config = dict(
    n_layer=8,
    d_model=768,
    n_head=18,
    n_kv_head=18,
    head_dim=64,
    d_mlp=3072,
    vocab_size=16384,
    activation='gelu',
    norm='rmsnorm',
    norm_place='pre',
    norm_eps=1e-05,
    positions='rope',
    rope_base=1020.0,
    rope_fraction=0.25,
    qk_norm=True,
    attn_scale=0.171,
    bias='none',
    tie_embeddings='early',
    parallel_block=False,
    extras=['some layers without attention', 'local attention windows', 'value residuals', 'an embedding shortcut'],
    init='uniform',
    init_std_qkv=0.0241,
    init_std_o=0.0,
    init_std_up=0.0241,
    init_std_down=0.0,
    optimizer='adamw',
    lr=0.000627,
    beta1=0.9,
    beta2=0.98,
    weight_decay=0.24,
    lr_head=0.00349,
    warmup_steps=303,
    schedule='wsd',
    decay_fraction=0.718,
    decay_shape='linear',
    final_lr_fraction=0.0,
    batch_tokens=65536,
    seq_len=2048,
    doc_mask=True,
    train_tokens=563100000,
    steps=8593,
    dataset='wikipedia_en',
)
Each number is 128 + 24 x the weight over its row's rms, rounded and kept within 0 to 255. Layers, rows and columns count from 0. Numbers have three digits each. The size before them is the row's rms in percent of the matrix's.

# layer 3 MLP up, 3072x768, rms 0.0331, rows 2004-2103, columns 448-511
103:135122127117135180129089147078135106143091136147124132104124126151153122122126158132121104138154109104108157119152102127150134110145112127124144134133122102105127113148099117123145159056129120
103:133147117154103090106161105128133132129113165117098099148121139129099092161130135093135122144146136143122134122162155140138088111145144117125143123142160125108133118131136157126105101134127169
103:115090157130167139082142115086136123120165102123120118130128104129129142090136129142151127106126077133115101128109086139135105130078124139099116132082096103116128090125133114122066155149109104
096:113100168049104164087149107112117128129141156142143161155124095179180140085087087107098133163141091116104128060121139146114142103077122093135158102108082133127105078135101155128124090134124129
106:093158148085094126152097095122158093109119147124127118128065119143125174085126150123139151100142114086143141157139124155143108102151107139159144133136098142090177143086138124141154135133101168
095:153098136147141123133105125111129107147140112134101100182079140165150145111104103116150116078102143112154108087128139086138149089142063118101126123110148140114099134112136126142113140138123126
088:142151142109133132136125134128096110140117136145091107146089046114129138109168153156117126129120149106146082109139104128049159115152113144115129135169144177152113111121102132137104144133134116
094:154105144099142151096179100139102156132139148142134175118142148160103075134117129143118142115169096077163113143128105111143120147133092127114107146065137151124104144195115083100164174158097087
103:120100147125116058090120149115162140099114210125114106113127126158116072125139113140106119071141142111127184126086105141110154128147093120161114127123122140108116117110123133143147110090159147
100:154183146151131105123134183139140145152084112124096156109119143133096114104124103114098103138154100121157169139166164104092140128100119106179121119153101169132120150173167123159111113120124119
104:129147116162139141133113090122115161142110110082141128096127129122158117124148137159099147120113144115180138117149130130146146096113138133125090093127137136143111121114120138110126138117160162
097:110137144133122154120089155128153145107142162091143103131082111162109146125121136117145127110132149133133134103120107167134128130143209158151080141104128138124185142112098090118175135105114106
090:082072153089130116146116157112096117128129147102124122144110109126130115087109114134128141147152104109117122074143148118082089100083160141113143135109128141185122112107076125177143075128174141
102:090100137091135088159132154159134182160096114107090116119171089140161075121141135153121124114124134116098193139104143107135133115122095129121115108118115087130135109125108182127149163124129159
098:111072174060128146117126116097153086106135132116128112105110111133183128138111133119099114133149156134148126117111079147138132102150094176117124141091123121108172133081146128092192114120147094
107:119113113130112151152087113110099155123138165161107123100108106164097151093142160108098137099115125119134138156076103115129090113138087152148097146115155148161098096141070158129175098104145116
106:109112117138144142078167106137105107136105126117103148105158136119118136104159082137139123152128113130131134146056073121123118152138106109100161143141106115130148127097173092093156147117127116
096:143125105114124138107098132151097117141122189103114088159108126109105165113137166077125091130122156131111116096086119139139083087121120100130127105133055110115160139145141117140133149133129078
109:101121151115152179085085115106125106171170140152075152116125109090121107142111122093125123141150146116124130127118112110114110144172100139117131125078100106144092108135130131147131157101175116
096:124159147124116125131185082115135126138119188116118122117121100146157174132123139145084130172146157075172166126159120161124123137138149126103098135099142143136115101152101138151097103135130086
095:150134098084145157107146132057117131162157163137136140162122108118120079135138139148103126128145099132136123141129104122145097131146163123143138166103133111114152133151119101156124087112129156
108:146113127134122091165147124101156130138156168068058117131139146156096134131132129160146085092122122164152138164120152130123094103116166102142132135131152177161119111137105150109120069149162134
100:105117120116104146105158138139136097138135140144107128117097102150132128148101102125153122139122151173127143086114117099086141136156131134131136142109163095118127119094165131099111147116138160
101:117122169096119145128155101083125117157138155142123117146094129129129122107130049131137152151157160083160175130097120122116111153128117153121140121059161164130142125112134128095174109173153104
106:132111154090103081142103152087130092139139157118147149109115090137119203086187161137143144140140115092160100136137119142118135127144106121144112129110109139159127154184100148105126138100093153
098:094145140119128128074134095154114162149136112144101098095085147155125147136117134148109145097143108138087088153150114124112142134087136131175099113128100129103116098117134091138186126089141127
094:115136113106115144122128138133110115109096127160090124157119090139132166124091104106098138105138100102120102128136125153075158123133140143108121128115108124158107131161092168159093165164156138
106:109127182095148137127132123103171113136111095115119120124119156197098137110090155134133132105123162131094130155128145152108167118124112115120156163136118121148136158073078121143100128152126133
105:098119113087135128070113120083095152170120133141071096131108117142131093132137105100157121081155106087120115121131109094131164120140106140153081130137121110121144155127138106139120162133127135
096:140091115141141153116107133130131114131136173129080121122143137091145082121106106117142134131116164124140160107153101124114139095106149118116130119142157152160109094159071155085129082155111162
086:144094147116101133157098103152113106102136134081080186084099105126141148116142140160127102104100126056155139069149148124127115094118093106107145118071118136131139134132137184146113111106138122
101:130109116084133124090147109122137124145113141148104159125117105120176090129101103109152146139174110141176148146119122135107127111173115135150150134106166125153117151083140098128089110126142167
111:113108127123127117114134125093113157147131112133127110115077113145103110108118114132119110149157161084114141088113117141158149169140122060107083141142131156130165132080131126134087122168152126
099:127061161115103118133105119117140151136121148131130063148144116135097129127113127145107141116120114113123125124172139145096118153095113117106108145107110133159097101185125091090133169159123104
101:101119146105116149124117114090138115113125147130094135150134127131155143123110087138139094142124093118153161111143131123107149132090136164121141103127133157178104140122126126108145110119164109
104:154143108101102114130163158147125115119103174127149121099100122108136138142083129109103145121188123114139100145150158136139155145101129120148133136131104172128149135138100096115133078137096127
097:118113161119086113099119139088104162129166109104126142092138146179107133108104165141090157116121146125155191106089120133145106124117128113133105137117146124177085100147141116140148141105094125
097:098131141090080135137116149118089147121086119104076129123169123131123151149132140129079113098126114128164156116125078140147146083159151129092104184136145136147145147113130130078116136101087083
100:142119141128151139128136161129085148153089118142165128141117075136137177098165117128160137141142191112124162137106096178150093128191116151119130163120137132128122153142120140071167109129161113
100:164128162131191107121107093144157146133132150153109113140077103127160188147139087159092153119126134130133163120119125159129111145123095100146140181102116120113155134099116143145141149148144129
103:115104147132148181135066133118111120169143121141143158124115105168155160124062113132140154106144136134181124153109130129066117150152128121109145110104153175150107082104124146118152116124178159
101:101128095126114161156063102140127172140119138128141121129174109135114141127156134097159136116159119091170137146142106142141103095117158097108148104109160156098107145155097128127170115124135104
097:118124154118103108127115178140142106127114115102117129137110144157157149114170162141094146089136095117114145136170115114144118132154129110144170145127139156135133120136131174098113101153070108
096:095094155112113158122136104160094184148119139108099123070083086138167171061126155114161116125132142129154139092110113106126116141140111131158125104119129162131081101092107135142163145126138090
100:121075167082068142080130164090149119130132159159109147117103118143121156117120112145098140145130116149128121113120109142118115141140136139103124132128122149098106138148119139115137140108146083
109:156110145123116136072117138096115098117133142156142143147121117116152171144069120112135095084142169116117143096148153116096100074124108127121113140135159147102140076113143131120116116126123171
090:127116118138154152152119142144163114084118100150094145141148126127100150092126156100111140112127132131059142119100172141183138109154089151087089117147143117105124130130135133134151128131099163
102:163110102134141119122157129139131098143088163109131201160141132098082140109124117120095138105117147093099168085132116155100118124124051137182061139116158118085130134143157107130180099170146139
107:101125128135129107124105085164133142114131130094101096102114134182107095089101118109117150132162170093083114098109111109136087085127138128133149095134117191121143132160164117104167129109122126
093:146151145098129154132153147109099143137127120137114143136115135137174122107152104110088173125148130113173151145132114129133132112155105129180121135096100139145113167086116153151108090126171169
099:113088165108159148142153129139113134140086107127121108112126132116167121123125089129148083061163156106092140077121105177112129122106080144113089077133139129127164101117130139124080122169126164
109:119117105111156137136136095097114097151115120127134099129147073109148109134095136137130122147186123101124152140136134116131124193095113097135148127099110127116142146140165106081143127159145156
109:125095087139137097119122153123129163117132133108107164121091123123154139125151149155123097122123109105156116114115100152143113115161128129097109151137128145107107128139147126185127099120094145
104:153111148121146130138159142098107141097168134109138076118129097162135142125154107107113125133168132125146102111172090133156122160174108154090130171100109157138118077134158142106143136122137150
094:092162131147137123138141086179130147118149164118092149125132146176088132133123151150104107104147145122101162099113124150135116140084118118111075171160137136125102130130162152113127137132104127
097:093112112149129125090166129107091128174161134150123151159091133141135129157153117151111150108144132118196127111109158131108083123108141125081170125093127164132163080167166084167118100095165120
092:119161146101129144093134106127105102174159141145120066143084129138126108122122114148116123106132142140117119127129106188138143105134152124133130106137090157079105096185094114110145129139157146
103:142164105107176112086108107145080156112116129105128137107098132124137102122152130146066114069141089134106171106127122119112102126108118126114113118156131168149104095179159103114138108124128122
100:110148111133115172121137138140095109080104087097092141142133108111172138109123138162122115142153145135122126156114144172122146121145140139112109152100089114165117143110146105114147128128115148
105:134126119146164118138106143080134134151128144138109162143139086103160138125145131181126152166139111113120126109140120137152138143149136104148100094119123183163103126157103159080183129109121147
092:145094148105071113131174122115133112133104156177107125102112150158117101117117156105131080125131079149107123104123112154120136120144150138168187145138127137094135159097121138119141164109115118
097:095094149100160108104111145140124150137153181151123114144115114148148116115110133088105156163161110134121178137096124113074108081177093145151138153101148125106123129153169104121095111168132132
104:110156126133108082146113142101124164153123141109143137106142119157088124105129130133144121123174141081159189141137141110120125114133134136135096138144120154138143125135119136111100047127147090
104:176154158124097117083051101100084113142121122131126121139132131135153114124104167096130169132132124139131112149133119113124118092110138094151139116104134138141144130097108116125138123091126097
104:164114163124062092135131146141111139173127162116165123094114139105135137117104096119091117160140103162150162115087122156145116089149135114101140143123149124134120091125114107097085037181114140
109:104090144121169165130144086111113140115133116151135149115143103086145116113139154140130161156141101123132151109089078114123167190109134161152125087109156108131138134156166117137166130137123143
101:143123167133090170138169119141125124121106110155109150167123157144144138099144096116109126129178114069187135092150090099123153157139146128092124124146064112142134124136110148142178102078124121
098:125075127104088087088106125137133145119115118096135153135132125145145119112126090148147115123136104111163132090131155183131142104113087121106152083144120170109073155077141134146107131141106179
109:103124126118119113095139142152156088181125153119140150175130133125094175080165162099131119107145121101130118128165077137156134076104100115173108141129125130133136113138126124108152049137162142
101:123111112129131075168123093116084138147125136088090116136141095118155152115077182143119133125162106128150132156097144116178105107097152117145074131158136112126088114169138150118163107160106117
096:098119174141103154113089100106131129108151157160106103109146135173155160152135153163100163108153111119121132119152128118112113109140151150148118085113107110147147111127116098158163130128119140
103:120148128147121080111141131081129073175096159156137115103148138153134193155159144128115141136130096123166139136143143093121094101110162118106120113129145121159091115133120148085101118115100107
103:126108137130153142115137102073129154159152150142122102108125152121162137129125127165100172154124128076110116118125146104103129119160115121129134185135088125128139125130155083099157129102133131
088:148114097082074103161130061101156123134165104160143129111140133142081111144100124167106093104114122162124170130088132143115113162122115130115144118090120147188099118142097102162134084102113165
105:167110116089136097132105106086128097164102153127104122154111109130136150096121128133118114127138118070163114059135152134101095116100088143135147111139103151176136154143170106124148090131068149
094:128143169112153151152148093118131119123129167112140078105120104107131106126149115094121105142128136134110138120163173113159143061130124121152119147106137142112120082180152118112133125128126092
102:140082144077126113119129144118129125119111145138128105168137140134103149123096096056064119133154126133156113083097126114101137094131159163101137150113054136145092142104120133127163082118146121
105:160132084127147162143153145127106122120155122170084116143097140117140130134172133127105125092107143096143158089102076136153080149112111154104128160104121158111149061113164130122149146098124160
107:160089099108123159099123092140113127112139140149127147106126070109131156105139116159103110114166117085159142106105073125085121150141106110155121114133109128165108124104125102128142149169153127
108:144109154142113100154143097117095086142151176167159127182107110158114159077155099156115147135114098115151110154104172136137113097164117124176124148128142193172181133121144139110108140132114065
096:151077085143108160105123119134081180134093129147124153092109123131151083145090170172092148090135092085158125127118132159111153101087139126181111161096127143129131089139123129128146106077120122
095:105109128055117144133128156120179125122123138105113136120090088150099114130114121117118151113141144086103127075143094098161136113131092142147153116126109117124150139121150117117138138115170136
098:112106102151151107114075150102129122160160135174104143112143085139129114113116080142115131138175094093167131139155138161089110139098133160151145149139152116200112144160103082115090138137172122
101:122138131141122165091122100131101123137152104157152118134095112179071126120124147134160129130134141119119126129138120178147146109161071102158182091135111124123104109109139094127116150129122107
105:121097115114105147161131098110099127142151133094109171129156107135111125136105134113097115081143089102114142136094094079105096130141105116130118153105117153127120092127186128137125145154127142
103:122085123131150172165123167120107118107124097120095117134073145136115141139129137145101129116116126090131121115131121137108065132146131120135092094067147134164099129134128100139146133125150135
102:119099111132140201127097098122103129122138084156127152150153164158127097145117187113141104112130192143121099116153152109113121097100118117155105150086146115149136085114134133153115115110115170
093:090128159097129176112154111112120135117140164077111135136083128112146139107102136123130145152184148135149164108122167126126078129120129134050156123157149107158145115096082151076103118098100190
106:154122116146135112119123128119134123132170167105142086121141083123147167124135110187128171148156131161132109169147117145092115126170134122128084192134156121111114089139113151122150105140156132
099:116153134135114108142088118124118147174119133133136147171133144125149108162096135120074127104173163139159142136105146109054101088094169115105086144118149153142118115077131087133129116132116170
096:104112163140196094167139109130107137126145094086102114148094157124160124160061129160116119149123084132108125162159106136122069137114161057160128112125137127139153136129150140120105181098126122
097:058129156143164144067142127166150180122168113118148169118093129166139112120155098140126163104137116094138107138142167129106095146128175120107093155141124115117094145154167118095167142164187121
096:125128100073167152103198136136126155170144110145089169167102105081135106111157131144104082138130102124149161139075164141147117178130101180137101088075137131114163109136153107095144128116084165
100:096110102100136121152121144171141117138135143128151127121145121153114097086110135136124116103143162105124120093136144146119094133105143143148143136089137133162138116155107159154194144102155118
101:131116146123123163102124093103099121120103112096145095104084100173143125100131143135102176138167154109142171127138137132101087148150133115128127134129067114136149128119097059108149141146166124
105:108155129115143122073133115127102175158098155143118135154127125122123142146177101078103104159097144131130119092147073115098105148138145154121105172114122147121163128133146108115114164093098146
105:138077147078109111111187120105064155099143118114133125133102122172133150099111169155099099108159118103094161099126122142116057110192091130137091114092124130127102140149155149133130135112110150
103:144100109118100139151106130146106192123142156088121093094117073110134156117119112113072105120117125114115171140134144107138100151128090143096137113111103143139166060141154100088142111111120159
101:118113152111104130062141136143088148146078128110077136146132075143125095132102117135146160114109166098123131121113135106152146144132116118107151109148088145106107124151130143122165114132093136
101:144134146063112130153116135113102157127140136082138131119109100180120117122166145126085109103152098090167110087142138132070130127103109164101077129131131135113123126143120114135109151112150162